config.toml
n_layer = 13
d_model = 512
n_head = 4
n_kv_head = 4
head_dim = 128
d_mlp = 1536
vocab_size = 9770
activation = "geglu"
norm = "rmsnorm"
norm_place = "pre"
norm_eps = 1e-05
positions = "rope"
rope_base = 10000.0
rope_fraction = 0.5
qk_norm = false
attn_scale = 0.0884
bias = "none"
tie_embeddings = true
parallel_block = false
init = "normal"
init_std_qkv = 0.0251
init_std_o = 0.0
init_std_up = 0.0251
init_std_down = 0.0
optimizer = "adamw"
lr = 0.000597
lr_mult_qkv = 0.5
beta1 = 0.9
beta2 = 0.95
lr_head = 0.00545
grad_clip = 0.5
warmup_steps = 269
schedule = "wsd"
decay_fraction = 0.68
decay_shape = "linear"
final_lr_fraction = 0.0
batch_tokens = 65536
seq_len = 384
doc_mask = true
train_tokens = 847100000
steps = 12926
dataset = "wikipedia_en"
Each number is 500 + 40 x the weight over the matrix's rms, rounded and kept within 0 to 999. Layers, rows and columns count from 0. Numbers have three digits each.

# down: layer 5 MLP down (transposed), 1536x512, rms 0.037, rows 171-237, columns 256-319
# gate: layer 5 MLP gate, 1536x512, rms 0.0394, rows 172-238, columns 256-319
# up: layer 5 MLP up, 1536x512, rms 0.0404, rows 172-237, columns 256-319
down171:512546468401488436524447553527459538522514507509553604543516570484527528503455545415458499455592505558492501550523498459464504554517533535503576559536545501480521484574472430511487537512534523
gate172:529470552476540448428537440528525504455545464567495429515439500542594569485545451454523546491474522576497456459433440464477532496511446519594480526463471517503553519525504449545515556552452460
up172:528517472604504537468461484495508451461467448525506517521474533562453430523515578388513544449532475577490469477512506616484531518431520493520574526479547492447467491447530471502498538497483465
down172:538459487478556482546500515434497491462531444527508482442485573493537489493506405559482542479514520578445431430437461467463470443488494498534457496572530551518536550563495522535434448500461475
gate173:472519497514479446495515493543565561537495521546459562481448508567535510475528497606509506470525543435429423531534521541571505473505486512493452551434470501542433491514417523448500525525510415
up173:466517583565428491551487434575529495520503544638482570496518474465495550479491474557502450459498533466440467533616458514566427472507487531448527422489544524544541485497472510464461497541557469
down173:502486589459486512507425506498479539491449512516502549522537508474450472478546485490440504550471509500529494479485484526552486478457515490503546486500521436507567559543494509462539453442511570
gate174:529487495519528442552487528527519534474573554490504484526536449573457486462536454484456511535525408493545454446523494482529519497535549496523444518527466509529517506505490475485527528525515480
up174:540533501468552485414561484527531502530573467506508446550469479555522577532592489503501561521425528563510459551489477515429556460476546498434496459525541537473491497516527474516540470494547478
down174:453503535476449466457446487468463482493486478535552480495523504373416500532509593516492428522514500505485500415554584519510438480515495473529484484513495505536488507488493521517524481570489435
gate175:471528437466509484552542538526503489460537537532522507535462464452569501525411441500441526526504498483484555495458548526467467495558493483531565498538434443460475415454492540538514478462484552
up175:487452591521559497488549507445546457487461559452422551521450468442513533454512567488503474473520452477466422467478490406606500438446465525529486455541493495532504567494502474485472535562489535
down175:482539412548467572490459443441435568480475504476571576426493494521477461553462488455501548473500521546437538463576513470445530504507508484457489530556503467510475479566537514475497533463461484
gate176:520483565479518434496540479459527497417466477405507541551531524511523464523479391492486457461452463449467504483495520579564498465583503581516511509562551583536543539503391522514454580449476476
up176:558493569441509463469563498473470529526527474463529539487454538471484482480582604453475527516599543531531390503494589509497518497551536560521521517414504506523490471457513488446461456399562504
down176:492439440469570454587544462550506426456559531413579585501469437483518466475493443513525487537449532500442464509432515500495453509460528542527487535495424575493555561482498469488527560470489487
gate177:559497511502591553541517473512508473489507512495557554412538519569474483471526472533473442525508515460503451561511497463524448512534489444489557532499453465537492528520438550505541519470472545
up177:467495468450524507532445511479518507512526477510523467525451498524551530474470524460533472528467462557527492472499494599527496514499513520519486528476519447501491546468529528552519467458487526
down177:481483516507530493437513500403540476502495607485466460501556570482441489557521501524517550490494512470527523434467494468470524482501526429513475515486468554536490482488479479482459502462505514
gate178:463457496574589517522503564508533433500503582534473501469500490518494428422507525506589527483493521518484541480503503512492583453543532512510503406545479424473495472541517538511497485449499448
up178:509501447465464520487525464535525540490520484559531564536509558466514505503505532517488436590460475517472542459499557457504489456528544483505436478443512512539508522462487537515417538547517546
down178:502478507584416407470499530488476488433490470481523481483442482548502444501473512479416460459518540507484472514496407491512474531481469497481500565407542470489509571516485469452485518497422485
gate179:457386527570504495482496461489482504550468490526470438477486536531499457437479486534452499478555558493454525503495487483446453502500404524491521475453478453489495514513499463485449452580509497
up179:509468477515535479507550520594510507594413519550460453511544502493504540472434530529481442465523429530453493487536498465463506501478517408482478520525477432527531512534489486464532538524556496
down179:527493489463471478505476459485502477482532476468525499500469505482579430518516502523538521546490562486511518552510504511582551554464418507478502453522515559495556445459452502511434515561477557
gate180:513480553487507519521504504460473426509546525580429479465480548487517534594487512526460506529509593471465474520566479423484509517494481524485503478496553482453531521477430519553448500452539580
up180:480495502483499562502508404485509509483538512425585463534525537505420493464542467423463488484522431508423559510480505487561519491480480488530516557512498548523477469456443471485548541509474493
down180:530564514402499507502440500512509451489529563537493545483589510479579503590462513494502476502514504516446559509533553449473497537486480460482436465515537549466471496407484487535571470516551552
gate181:457531477513542519564493420541507498542528490529461544510496550497486541486496495577458477568499396529446484505509513519520472461559478440524494589480507500447464478490601550454454525400497588
up181:601448489461448545504424581432528509519495522563525538498525421518494419604420463512442575559463518583563526529476529561536473528463519455488450474489548506491564430581472458457533493493445596
down181:514576459497512502456631467532525455521509470525488461451407561434569522432530503542504539488479505475502537438530510497570475486516490540495477509512434467539528544576503531521531497456496452
gate182:612424532463448503523545502485481521502465482571514569490502555514529560465525457500521490501482536432504436526508567464484479521429414467517501479595470535517519529568497508459498525509515506
up182:453434540430522409494465413536432490479463474400539492491483538530510474477467511536547519531549477465499497453573531428495503506585489557569542448570570475463517476406502469453515481545490407
down182:450500447525531507451411522462534454476463459545567468478495465475409515573442487458510470467543546490436530511462436515501348531431519502436526479480519531456398508577565512513504480471525627
gate183:457479468479527533534516543470474494513433556454532453511487437502450475521582478504568476533493536479486525541458452481476431475517556541518529470502462462518605547471444458490509536497470510
up183:502494519511483456480505504486473515482567502486468509575510477452482458527588434560517472566434540459520520529490455514518455425544477531514492461456462422401582500505504561528539457516457422
down183:532491502493510515521497521540527513502474494559517499469504500631507523462442560475444537455512442516490567470520583470527501579468530447501518501456524594574465561567494441494436511486527557
gate184:534452468463547506420465487451532460500441492417548588509505528493490478432494500539460554431457419439526453530505491508438433532545483475557535497485499462511521475455530517454473528406491485
up184:475459509497558494520545539423501486455517526513498515513452481564518431523568538535495529469555511474519452413495499510581413485535476547517451536429428488506460474465467476506472519507556493
down184:517482441462436513566473468569499483507532458520449528558523493500552504560509481489505481526470486566480521522524505432473583554450491506482488479571541533546501488537575511465516469498433483
gate185:432530521548492499471563554492441503595463513478525485507498516411564472478503533505456483545535455534480539444446504505491519561508514444499480497561534557450472521524495513494409491450413546
up185:476558492442489533470502430537496450477477404515518515411493416548444507470483504590509500454510506523477481432488420582535533475562449486474438549519541468504446473588536515429461446506452418
down185:512551537521441476513475489419587537494528491407502510506502458434540581534575458362520502518484546545555510492465546535527465449489514485453473512511507594440485533428499479496514541457464465
gate186:471486495495481477472508588496491461522483564460432500568504489450526496506465552527501483442469468490485424479460501521520542473536529516558527619509489466526560526547423567518483500583518469
up186:535482540486446529553445488454486502456540532476509484510526504493515584491494522526479474497494457581496561522477438432478530456478466481492465518519446454523462565349516483467543476458533470
down186:516603428534478507508531540410499484503543448472517497500470496505587454465488558478563481450498488485544449493492519445439507509498510516518542561469542503484505520599479468468556527480526474
gate187:438539485511471478450474525490446590472471490537531526528513589506486498535542497468470458552547473525501540457536480486519536566478492485466445513433446549470521495543509487539496514461535440
up187:482537505513448527414487442529494517441487453517519558445539457534488604523472429492443486505521501518478483489487547532512505444484436465555503511466483464565436498465479543477575498577418503
down187:482539516536507517536502530414505445501542524440464469562525532497445427529519592496563543459471472426467507539546468546468420527465581519470489503502445521480491463548490443535448470445596534
gate188:516432408480535505563524458469475472510512518477494484574524493479519510460507486602536589516520516580533577506539519464508522532470521444600554508466545449511479453552502454524514581514431526
up188:425484471478497533546486472515597509519487485545506557512533486504548552516509435526487451491588425501545454486562455478449538485446535444514449505526524483473516459502501484565460481549516457
down188:529502471518553452486506562551452453500461522490469532453513479459479477530468546485569458508477467514499469476482496477490477510439442537497567535522533506569460544493484458519515484526461491
gate189:515430496507454531480510489504506527486539479483496455457558546450481492482464465493474472492486529513542584463498485469624548486501487476505509534489498477545455423533571489442538485481515428
up189:472489506468554509527502492440530492507489501511492489466547577404557510477516537540483498533540600490504524462442541541551509457484589500473629488562533471551471508480549462412499544512527518
down189:504520477516487458466495516578515553474505527506543559535477427557468457537494523467523507513507466517483474553539479539433520539525465540515435455507495531473514549497432513536444465511482504
gate190:509570488517527473547447521437548439464585540518480555510486521519543505510523472538489360514537518558477520540464524481558461498526442498516455498562462514435477583513506525594454580453540476
up190:443582477518529494521405467453446472525436497422457550545496527500484515546492532494455500527487515523508464504393534471447493564532547455528486523553529536498522558569487509490471496487500496
down190:511524503463391528506551490551511532497566504539536512533435479512421459510524498533545474454485516514467518509482487532523472426542417540519485423469505478484501454477435449480542512465485503
gate191:456537502456504452527474508491459573649475522475446585530455534466463518479517464533489522497462402536470501432469484500505456555503442482494505507466529481442510590454499465467505483372463482
up191:523526478513532563455529494506503441495463547556521501478465483561494415492552418525494426576472499477552485430488485464571413519521514496411518484518421494473592549544416505538500490476529482
down191:510475506510452483520462489484418528565454503485580452532527551481446493515570536528528508514462474490572495505449456546497472495523511517557496511494507516495493469480570439500426484445514479
gate192:597558533557534492495530504561537477507427479534454584517489500561457421527475456481510487512557583536479500489526419530545494438513415521594505529513476473512563510483423443562410434450505521
up192:489484491561550499464598497518465505479432451555486521469485492502488524509573538497481590464483530435499473469460497440484533486502529486439510544512505522544473517539500533522481510471453491
down192:497571508453466502529462510604506471537542552490467515534490491503468445456538480508480385547490525558396457510563482473562511521496436501548553494468514512512507488470495456471417484583465533
gate193:555469472487509499506479525529446540518522521451508561563509554491542474501515506505388445511562507497455447489493517531481468461464480540499500540519507511503481553529492496456490521506458492
up193:510501520484461425515489567441527535501491507512501543463420432467546506464500516524500490558456512519463552568479431541560552461446479464475495419432434484463452531496584462521472511555500509
down193:464514541473455567551484502508533504495522524554512489500503529589459552621514492422441552405467554512465476529458507509573483544486506487488485525503510505468523458461499559476515452450446429
gate194:456544564506546497513462482576526484483444504543439455548476457471491464486520460499502483534494472544488483533517449490465515477497449525519511444501555490515579509481482535564498486498490477
up194:463436501530585519479468539494481521490408497523413453484450538536458493501507537566488505535449486490525469508445465497460385500456506443532489428498517515491510467474480513433431532567505445
down194:523543528569459433506525460502534549487546388458544545618479455555512569539563476471566478513560499476494484491488513540550485461511481523449483512431477438485458483490589511528528499516489541
gate195:492543528516527503487479509524499440497488519535511419487491531512531521486419494530478484437597478457481459530478513559465466511433504472500499460489526395509472490529487530469488571492483545
up195:479544492443514415473497438509495528605496568450434452573544482486552519541515478479486594469504409446554502534530476582459530399522548471500450536537473477489564479520544536440517565525558463
down195:453523505477454539372498533540422502498525472535534524455464492476482482449507490458504532586494512519544564490502496551466429475515570474496458487510522420480434491528516496551497414541506468
gate196:524521547482551442516478488473572513548493482460554516439480584492492498499518525507520566511497528471433488507514498548455494461547506476472419407503519552460460480572436515502459493472481514
up196:494449492517520494462519520468556472465507536501496543514482461466512465483488570510505493509507505497512507495489528486462540455529532472523545557497493552448503464517532514472516482521520541
down196:479561524434563450529512487508475512521455452499515479546493508478413514512578515535513469492509488478441507457551460507542498531495530541498496421478531504491445587486433447488498505455519484
gate197:537364425478544470504506470461516478498435467543562536512582523508544582498544430453482436503474430476411482510518489552475487489440495459482478476476537544509493428543450561491476460557485590
up197:490484461468493514492521484416445523447444614442557513488542507589514481520521458541523503482500534525404511539499462520554463523500498614469470484465452523485473439498476491494481464576520493
down197:542438580524474508446461500524453466508520528451469448506483508452458463466535426501512544406576471565591510461453483544492449522542519567552547492515464543526472461519441595503517480412465531
gate198:481465509503504513474430504467513571518600516541555508522495542430494497505505485488478432541518413549513517476428426587401477520568499493570458543530537516476483540494500506431545457463512526
up198:509574521584495516444447526478539613480490528501534521578457503468496543514548498503456503461481503484535496493531462518522457535457566586487497435507478508482523475449471507446558477417497484
down198:439529564382559499496540435458485462564461445519472496505534501501486489496467455435481528461506522517527430458437558407518564467491472498455576595424528553507476553506484432513432501520547482
gate199:461528503501542474580528484524447469482448482514526561543524515519475475488504485494508506411461446488452498452528534439557498494475520518515443491484487494424528490458451476500457460526460512
up199:497456428455479459437509423485494524468522499472549532488593478565467515566505530548458501465467506573490488455448440511489543408486480462483409485427385476513527550391467476523499503476528508
down199:438486540519496507479496530516508474567551506561462508507479445510466523469422516465449486471551451533548506494525561446565505574532537537570528512546465484532470578538584470495534546523471496
gate200:535535518513485520466535471520526518505442412464469514490499517443502499430404450566485540519452518476550486496490492514502589524510485530513421442540459525538488564506458542534457541469446499
up200:510535441550520473512443457562470561545413426481482502514519576461505581485522496512522484480540467505502580572526503442532448508443566495469490546485508462544547591535414398473444467534540467
down200:459509567558491526462489464476529406463473504560542469453473522535569529549464452534495518421524487528522497468463470505542516420450486543541516487532535467455480445442504541513503497639510424
gate201:534535538459449504505461458454434478446494472458510504495533490436480600498464473478490526514520490544546558446534497510531460482455579489551472494508425519545553506504463480563374535504525476
up201:459507542484475475531448491486464579434406520450522517526514523477512442540505508467448442514491529486535536474501486446485470516502522462477495548480503465445592479458475400531468595525501480
down201:518440456464591513517543516484545538567505491452479492520534493466488558532436410485507547525466439484500559497474511543426530551534497568477553482570443443523375519530502539528513465469445496
gate202:480506550393504476508491511522475571528563496537488465483388516449553525438523465445457526464455549517511422489488496554495462515565512495540517492490484511524533516561453561518500555457521450
up202:470515500502513497441547533533498463523500528539539493435509477426474480482429477530442480488542413525449456532507474502424540490526422521507517512535527497534501550509466558454493469479438450
down202:575411448513493503496517460516521559444562388527470459479532411464531548503425545494509516520497545545542608464545452523505484559560562494456504485528500451518470406517558600546539545529445498
gate203:492501511494442445527522472476401510529454455530520454499448576549591550491449469494425482502489523495503510493473495545492500516483472542534495526547511492546468513448492500593484507474472423
up203:540552550555473455491414454477430590512542501528481528454509509490402422469498530535532429545518538482517545496584465492451536491460477493495480491529523462456507497436514476426505464507496490
down203:539509531462485545547534482513498469473466463379507534492449502543478416455492481502523460445477470499435491541461469586521437455479535500478449557408486482484510565527523492564507530488552515
gate204:448540563515456512534469539508499503520537488530555532496553526483538459552446524447464519532481547491385461394482495513486454487465496509414493548549493523556519530497463470517539545442482512
up204:489415543578501521418500501516507521561516474466484457452589511528564482406494578533463502506492481441502529498482551545466497519495580509477514510556532535466550517496561529502484595498475503
down204:468522426517514516501532526473466553528531515536597523553550534521459521546527505480503460519456494520418465493483537511546503443445514495458486471433399540551492453473433415525501486466507507
gate205:524462465511542526500544452524531537526492502527458457420522527491442441471522461476510477482427546494483509525472509522477607491549418545490515528445502473537537526504465471535490595494487419
up205:484510545539523482513540494491500460480451512456497492494486401447547546460492493529486511489536546529495498461429533479495488504587467591541528565517455541492583589561513573521470490441450493
down205:589464467533490498513441518539518667479494532456497464465461544514571504532495524513516477488483532501457514562516565479508496545456474448463475452528469420512500475503567481532462505577538447
gate206:509475442470502468482442430505448507556557469604521475506437544542525470438440405477600483605479575464544493511460489519505528520525457491514431500487472545435459438453496495486457460445548452
up206:533440496473537510498507485456541491537456544528427457481528460555462516422537472537539463487432529533573509485535446527501431384439495592512493506543458472522453547468563438515489453533543449
down206:481445519515478496481450396541450505461462495471576520484551528525367492554567498475485496447571541448415494531452398522458440508510521458524539516536582480484532495558485503428472542467472484
gate207:378460516550533524525454540489450552475544512502510555534502486596460482543525549478450499528512421495456493455433478461483445412444501508543530507535492482487554451564464442550553505532474512
up207:459487497530541502502505470496543419451462485512486512511474538528520510459511580473484494457487473393536532456549452456522463488522484499509503538540561484518494529588488506476535494527454491
down207:527497506535446547509549514520431524483529511526485486465433446550403404574538461526510501530520484525475526497502494554519539531497484495477508573513445539457481495404516527486461564491538481
gate208:564535539535593501539485483495588512444593532484495475461464495585561458449431457508460570496510541511474572476427517537531553449479432496571445511538558497478486469474442501535548448457467576
up208:471514424532438461521490465486473543512508465468451508534483526486458570531506529457539487506514478478474517488502480523504506529489586497420546471466520536530489530476485544460547539472495479
down208:565491496555477491471506491551551543469573551534547504460522488482542443473457460499488484562557548518445578507416560570444526514492484442491505462537456500467494466507477517534495528569507418
gate209:525432527540514500412468463512459525423505490446494513468508499532449523547470549511492557564524418485477571491468515455491533558558482430538558465446525522518517475489456583505522477503464519
up209:513496473480540510493452562471455482480474539458578455512487485486512473484499535565529524464517486523634463560535485506508476514511510511419533476506499450475528540534539445596517555554530486
down209:489464466506529519477464496481518440484541513533494596571525525529645432522490507452514492503479506513434572449447479507491537449514434483544494537487512491472523457495434586492524507507466534
gate210:471522509471481474512484484463477499470553470557496521569532611458532416471491491483520540556489572501462517456468502484468493480488539549445407497504456546501480547477507556404512452480489497
up210:506478446500539501451512516463560444512519469543490487531533495505519471534507498437519480485582553480494441510487465439513513544475485462440461535518435443527476491509539525452518498544510511
down210:499541544523520515514465499549490466455518505429425477483462488483547490484465476509531529510468490444523455525509502563457530491466595459555504468510469450474495549501505523574431502576475468
gate211:501529512509455502481503472492467485527513507518575481427540484500501534454521501591553437500502540508505518530541528516478459464564528524560541549431469473518463513441494535541494592523508486
up211:536558601497547524509549497507503522489472537443460536515470512437534490536535523509491458490581513507489484518463482489451492544455477524508482546544501523474542588518495549498481439541450481
down211:473507514459479436434495525497536520525527457560531518456434490521529535534453493552489543481497513484471519525541491523457478435500481509505469479513467414548514499481472418512537523530553517
gate212:512490438549455553566483542556509467544521568500538458498479509494605503469503451571464467518455616496499446446519581479465404590473505505510471451411549496439474506500537504546537500488538495
up212:514547545566454533421515480505525531461487498497453587512540543508485521514470532504455549476473507484511500577471501481584467476494497495514520462525517499469538488410520547398511550491504534
down212:472511398518482504544491541497475433540535530499552428456571491524553520503480450544508456477570549503509492463544500473482491503551492545485486482454519464540554456477463511528490477538515510
gate213:540464482441525512555628505448507497470514511536564487470512575472549529541436519537473528459498481511439441460463461507501515447481530468468482506516502497514505484564442541528562448471470525
up213:461599469595580500475550565516516510521410539449518500558513511448542490532582434497514422539484538489507491475515492468497544512471527488512534492482454471496487499398499511576516613470508499
down213:565489472377520410474478464491478513520617498521482454431477617507570461560472541538491510518529465468481513496463522531436439607469541475532499473497515570472524587514487484544501438524477530
gate214:462445511566569474474518510532425439464542526534523468504501543488506548437481580519393518562544534527450444489554573485497425434448468464476549528470488540558564482477455561509408517493442523
up214:553439456575480498499487494463495505515555395559547443418528520529523567547519498464491489478482459490473521439498480473513481546463554511495422533452478493444503555480565591502476489501487480
down214:460503501406541554483468499491440479465480463488414521552554456512535492505509572545499491460533511469509470513466528489537479545533496456514538492493504522463488498512427550484471489498492473
gate215:573391497564490543515486477505467479526455541503550540488523529527528445505477532485508484487521539491494507467542485452471482561487460429506540485516490490466496523507497479501492525554530479
up215:516600522520469538489465491448522530494519472545494561538436474543509490551515480521495502512484515502528532518421502529518492525461516462498536452479530557486558462540487516491541488492490519
down215:509443496494520491553531568610474438456506546486494475502537509496481471500546489506507507499516513474513484458574492499518486507507484488493481531448490500537448564427459464525506518529499460
gate216:550438440432471503495520457472580509427480439565511561474554494501465564497569508483494553538447480509460505527497443551520465478497489494505470518531495546435535496415489444492421480524472438
up216:467440530513454501434515502496554532496452487462487420421475521545508541536548439494535504476544582510446466440427445453552561474558547509499539524469483442503433477532473471516519561518558531
down216:488475476496490528524527514568488533498585431582516534529514461446492500470457531494472528470488428471560518534559532550473445540492424459530483547569558537446557559492491510527474482478439487
gate217:497412516548564567545501478605479482442464512446469485470568497480498448515432468522451511431528475498465520497490583495529474506489522481523517460546500535461502545465511527522489551501448538
up217:470523469483582498489502544437494531474455470518434497511548542454525486472533584526453481533547460533533510543566545544474552492502458535578474461542591506484516390499437537556499469484546499
down217:457490512465529488470510504497451544519461578526588531560408443538532472569497576543505574560549527493432473501514483416506483517506478495429452530578497532514500559509552475543543448435523492
gate218:492516469480546422545464496496476533509560492473506506598472490494448537572596519418585515505555509430504464472460468536470524568521492512478467468502517529525552485459490498510523413541566497
up218:536516579444535480534483510524441503457495506528455542476486547498484510513503492509444413479525463501447415504512458542487482504507491516480513565477509490563537511502560580513491450499502431
down218:490550494510498405549559492495501522596493503436575491560518520536489497562453473454499467512533457512591574534432563435468549534424511552505509513506535527455460465431491502435541521472570527
gate219:441440428492536442433460508499498417481563477530471549583556556484491593502492416478475530494551547590452488523487534490462507445487545494506531536537476461515480496481476550485540425489389535
up219:432507513546493498439501479511423492578490616512483582430587470542469522550444468491492496520566478527462565530442565448502444443480504483577513467572477538460479489438453474445486497511475553
down219:478498455469513426553559486553571550516527533530432559483561477479374454493505534472507596466496445488481497485486527455570528451492425539513437474430465501468453476505453527517481506465462537
gate220:514559502475489435528511427478524415571487430514436483580459538545498547451491536479510503573517560517490430477521460492506513496495439491468515471546503486561474496447444485524548521527584524
up220:470548464506484451442498443486400500507508448444527504515462468450529495525447458556499547497476468488458446532488537525518521566501538475542409464534520432506491451481496476506505469528511479
down220:479521488506514511504501565443489444475479572486525494484529545470444536490524531521510455475485509433488558518506447504521464507494504564463526527471495501551505598609524433529455581506535483
gate221:533519509511547478497475422462497483553400545402538432574505461446478480368513449516492548486445530442515425473425442482466504517543487557555444533465578576461464525438543504495459495457464489
up221:469559476529418534529405479531501570446435530536539518531524473495490503483488490459510523475449537512491463601452475486481452510551532496493472491513527487543484458501553425519533495479537565
down221:491488479520526412437493574487539503524567472488529490451534485489418499537479487522464469496603531524508517487504515509474449480470529473523501513540439463506573478504489521483464562468534534
gate222:452478528434556503482494486552463534500437506545490532548510524581457559546571522485513464409441526500423472477485531444434502508535520461558485554502520492518469461533487535467446504544525506
up222:512527491490499538454537567444526499469438480567450546470485588560479500523482536475457491432604436531490502515547522529605506529494494480561511467533455458520489475499476372491506432470528481
down222:557491565450497464532470436531465513428551512513531444490484507433507513468532517487487528503420566467545564464497405486513499476543504538399456556532511550465510510498509576520476561513513537
gate223:458510546456450551521566487494548506504539510527501496466540518473466500466442434511521534454497511541492513494553535518434458503505464465493492547513442495527509509551513483540455501480518535
up223:571470466463449468435477507524516467456537445496449484458439515519547496458493453438580514574502547542508514464495516473501514477526537503437426546452441493507459496424482537478524487485597460
down223:431523546605505537542430556427445444536483563479449487536526454532436497518488483504455542482482465453494519511542483551525539549442556477580522463508544452489556507594500476466454471507508498
gate224:503511487523509468536557556474484521492508489456449520506504492520549496454472540525555496485522524509517433491503514469484456519448533560529498532494526467476450481464454442470462558513523434
up224:503492440447499499531457476460487596562491390537473551541541533484437554499564415479481505532519509478502497552462545506530621512496547537493533479444491510474457532502478539458515510534540469
down224:462454545539486467458488542514499509515548580485547491510490508480505487458506547464496515535441533488543518489598481512465476486465484469491457502500462501449570491533500485491538442495486502
gate225:550504502522512528449426512458497510472447526510511546385530492551452536497528448503483485499519477433475501507536556526451407457514464451521482471495549539526441511456491524435492462495550451
up225:455525432552524409459487453465443477463462468488506545508543497508518458508527543509512460492482572518462490494501489534469522494546436458615534483530539492454482433466471516478424474495504437
down225:564478517461516546509478490549496561494476540504536472529529472520354511521477457493523517485494454502508477554535552513464451500430469533471487538475473541544510493496455437526473518520528512
gate226:507538591518481518556582506514527497518468486427556524516532502598546522421588512477458553565444475544462488466522546535529542428498457540564495474490475480455468495439530535530481476491429521
up226:426391538515492494450470475455500446488427570553532525557455515468508533481535471513480532430416450469479511530459472460455490576450488510490504519490456475492442535509532493541515450502435493
down226:530460419530460477488509492469496527449527433506515469452578494420566535460415440535531514491602556519589519415527535491482508500523538538473512472524539531556526457515486526471494510462519557
gate227:578556441508521511454564475461492379458481423557516495520481514501559481494485495487440536480520581491495376435522514495550480470458512505520507491527504522463442468567502513548485446550550546
up227:536484520506433479613510572576536503453497487506457431491512484516555520560435545636550499554499470534482534521469482444477488494617482497499455573498565384491501533452556487505475573470486482
down227:453418520476443499482445510561501559538489418494494508515498472521577491496500500475540487445481385507454552431452489472446452474514470577496558506499498518442539560449393477439508504342462476
gate228:461497520454437510453539547469509446462458517475484573535507511519511509470533457480497495517506484571468444488449514475549530365426501548552526465507494487495508546502425503526534492469450441
up228:391443399493444471504503535429472507524489528505506492535547411557516547512487528539462500481526497505507442467445501479494508470529490447488448547479498567570484489506544532491559457528542499
down228:562465478485571550528528454518506490496487554419523448437419506500522544473493498509520491473562500530526480486506458479499460501456468544467532454490480444465523478486473450507427554513443516
gate229:538455497534501522526463489529504490466457528589463475482474482468514485492521489458497499520487454423484484534471523566475483475536573506534532477527491576524522554510451580498529534407515471
up229:503573480584500549427506556508445478523432533453439491444537482489497478467506457502502431551425487500485474473533538451469485523487495436514591476490508546502470479514485575484462476495549446
down229:443490492458550457482447397486530497478502487532467505571522518514408522490486509521530515522581553470458504512536504507553488550531466562421534523533503530437521500454510424464511434551507515
gate230:520547550521518443553501484543412471465546531554604537494510552544524474505494462485415541445484500526495517484492482486491480524471546492475477523455488529517552492597520488501477420445509548
up230:438497525490485498447496509494451533480463450503544428478505495462463560458571461416583441530456529488514488497516516522492504448477467459521553457534427467532571510474529430532449458477567457
down230:484482451520544500453477545471547459531520498486436535463545487518543528477557467500458569484519459470494460461534500472482555474461465515491470539556549421586507469563501555501538514508441490
gate231:444469434517518556488540486482480489441373502478488491482511472482498464439491494469477417487524434495501506512535457482498505477526515528450480504521515530465552472454447511502463536476541487
up231:539465517484548507426496514508465489437498424487510464508536509481494549493481527420513584518557475506476483415465442404468556573462563454443473495503526523519542566458560527546564442464521457
down231:496451527447491490533545503524436446541458488461461434504454471523574480467466461549440396544536467492517508469408529497510498497505502546537570450532517494464493510499423490487563507506514511
gate232:486501429502452519458511434505435488485467526544506497570539567542519554482596529510484451492514485611445504559536463441558515518529489525474410455462527488473468519410468460576460583510476498
up232:490496559513468492493383575532489490516464494444533466459453546503486531434577450473436466453554476538481450429499441480428488594487432468502488565521589497483527499521439486506523435458506543
down232:532557439483502511489597456499519494489527518485488498481546409508553469482496473525513498477453532558496557605489531507552463496527509521521489426432552451466531462443494514492441585468511493
gate233:531429540519521501470452546470472551424544486528519561478518452568467451483488458452443460504497533532462513598499480563490523489480488405495483467429431521442526499466479461504582481483480451
up233:520543521501468597499451535452478553506478523558492471552489537508455502588509441468559454568526520548383502543484562473480476468440428479563502449492487541521461534469492441495483485505460446
down233:501482500544458472484495568509470506520500568475520500454485502449374501472579590527487544491441556501500554515425470442506545546569543469424430489544465493465474457530439540503556487553396577
gate234:469579496514546531478552422489560495498467529500436544430411603557522511471486517468522494425477505460449504482525514516496571437466436492437451562475508491509482496430495533494510492520563453
up234:540574469481421403559476513458441559437498543580532490493530571473502530513554483525500501530427539497434473577456495467484481556477535511436445490455567547447513583599462505544561502499501572
down234:507458478543579536489508509443520474533495526493488505421536474469542497527460498498501484435541521443535457465536536529485504472513467513472503617475471513586479470487473498475523490466559441
gate235:490553465501442490501499514482478475486506400527452540506457543478571494406556492478470481532507520511452490538530470543498556495509525537560468506470497407550454470498480569563497502427500453
up235:480521443517516526535474526527523485488530460527522581577550532581485535474520494461510507563560472493453540567489492518592514565527545519460540558474498552483479457470542556460562527514473557
down235:567527463520525403483585513567454541517538525518494470462498507545554464492488483557452488407444486526517454491583518522448451488523533477466527561578486548538511549523483450553479479508502486
gate236:532457472496473480518579517507557529515510543516495533550501540523544507524515513398489520444556477516492486446504527472472442443505485505477449536531475459464544591463473545478452455472531502
up236:484534494486483514459466477464462439469518432440458466513460539443503586393451463501518549572382541526468489537529488436543557489539467520483522438405447460493583442552485532551469525510472524
down236:551526570466481400509488464555534508525421542463498534539490513531583532460441482495451475496461474505524524493582458459449501517480482585458508536473607480541498503509502523581505532432511494
gate237:517390508456489423504471511495592499509499445490474554558545435444538558486405465521530475499521473438568500510460513542490488533503548495456445443525449440486558500516454549505612432505449494
up237:542441514453450486507523500506559463504583537480486519507531479518482579439485507498508517528509560431540516492539496516444469483485511497508498481427476484500576482514582537438500482461406576
down237:520534478451469529544500452466522502479459510434504533475480492481520458529514507543537478456503608441382418555543522433512480485426497518453474500458492473507503495542437482482522521539570483
gate238:417468543500526490494531490493443494501511414528496555508474486461555505422500496507535526542536518503469462496510466519481524537548525431499410510505513383432518460574545460519510422488412528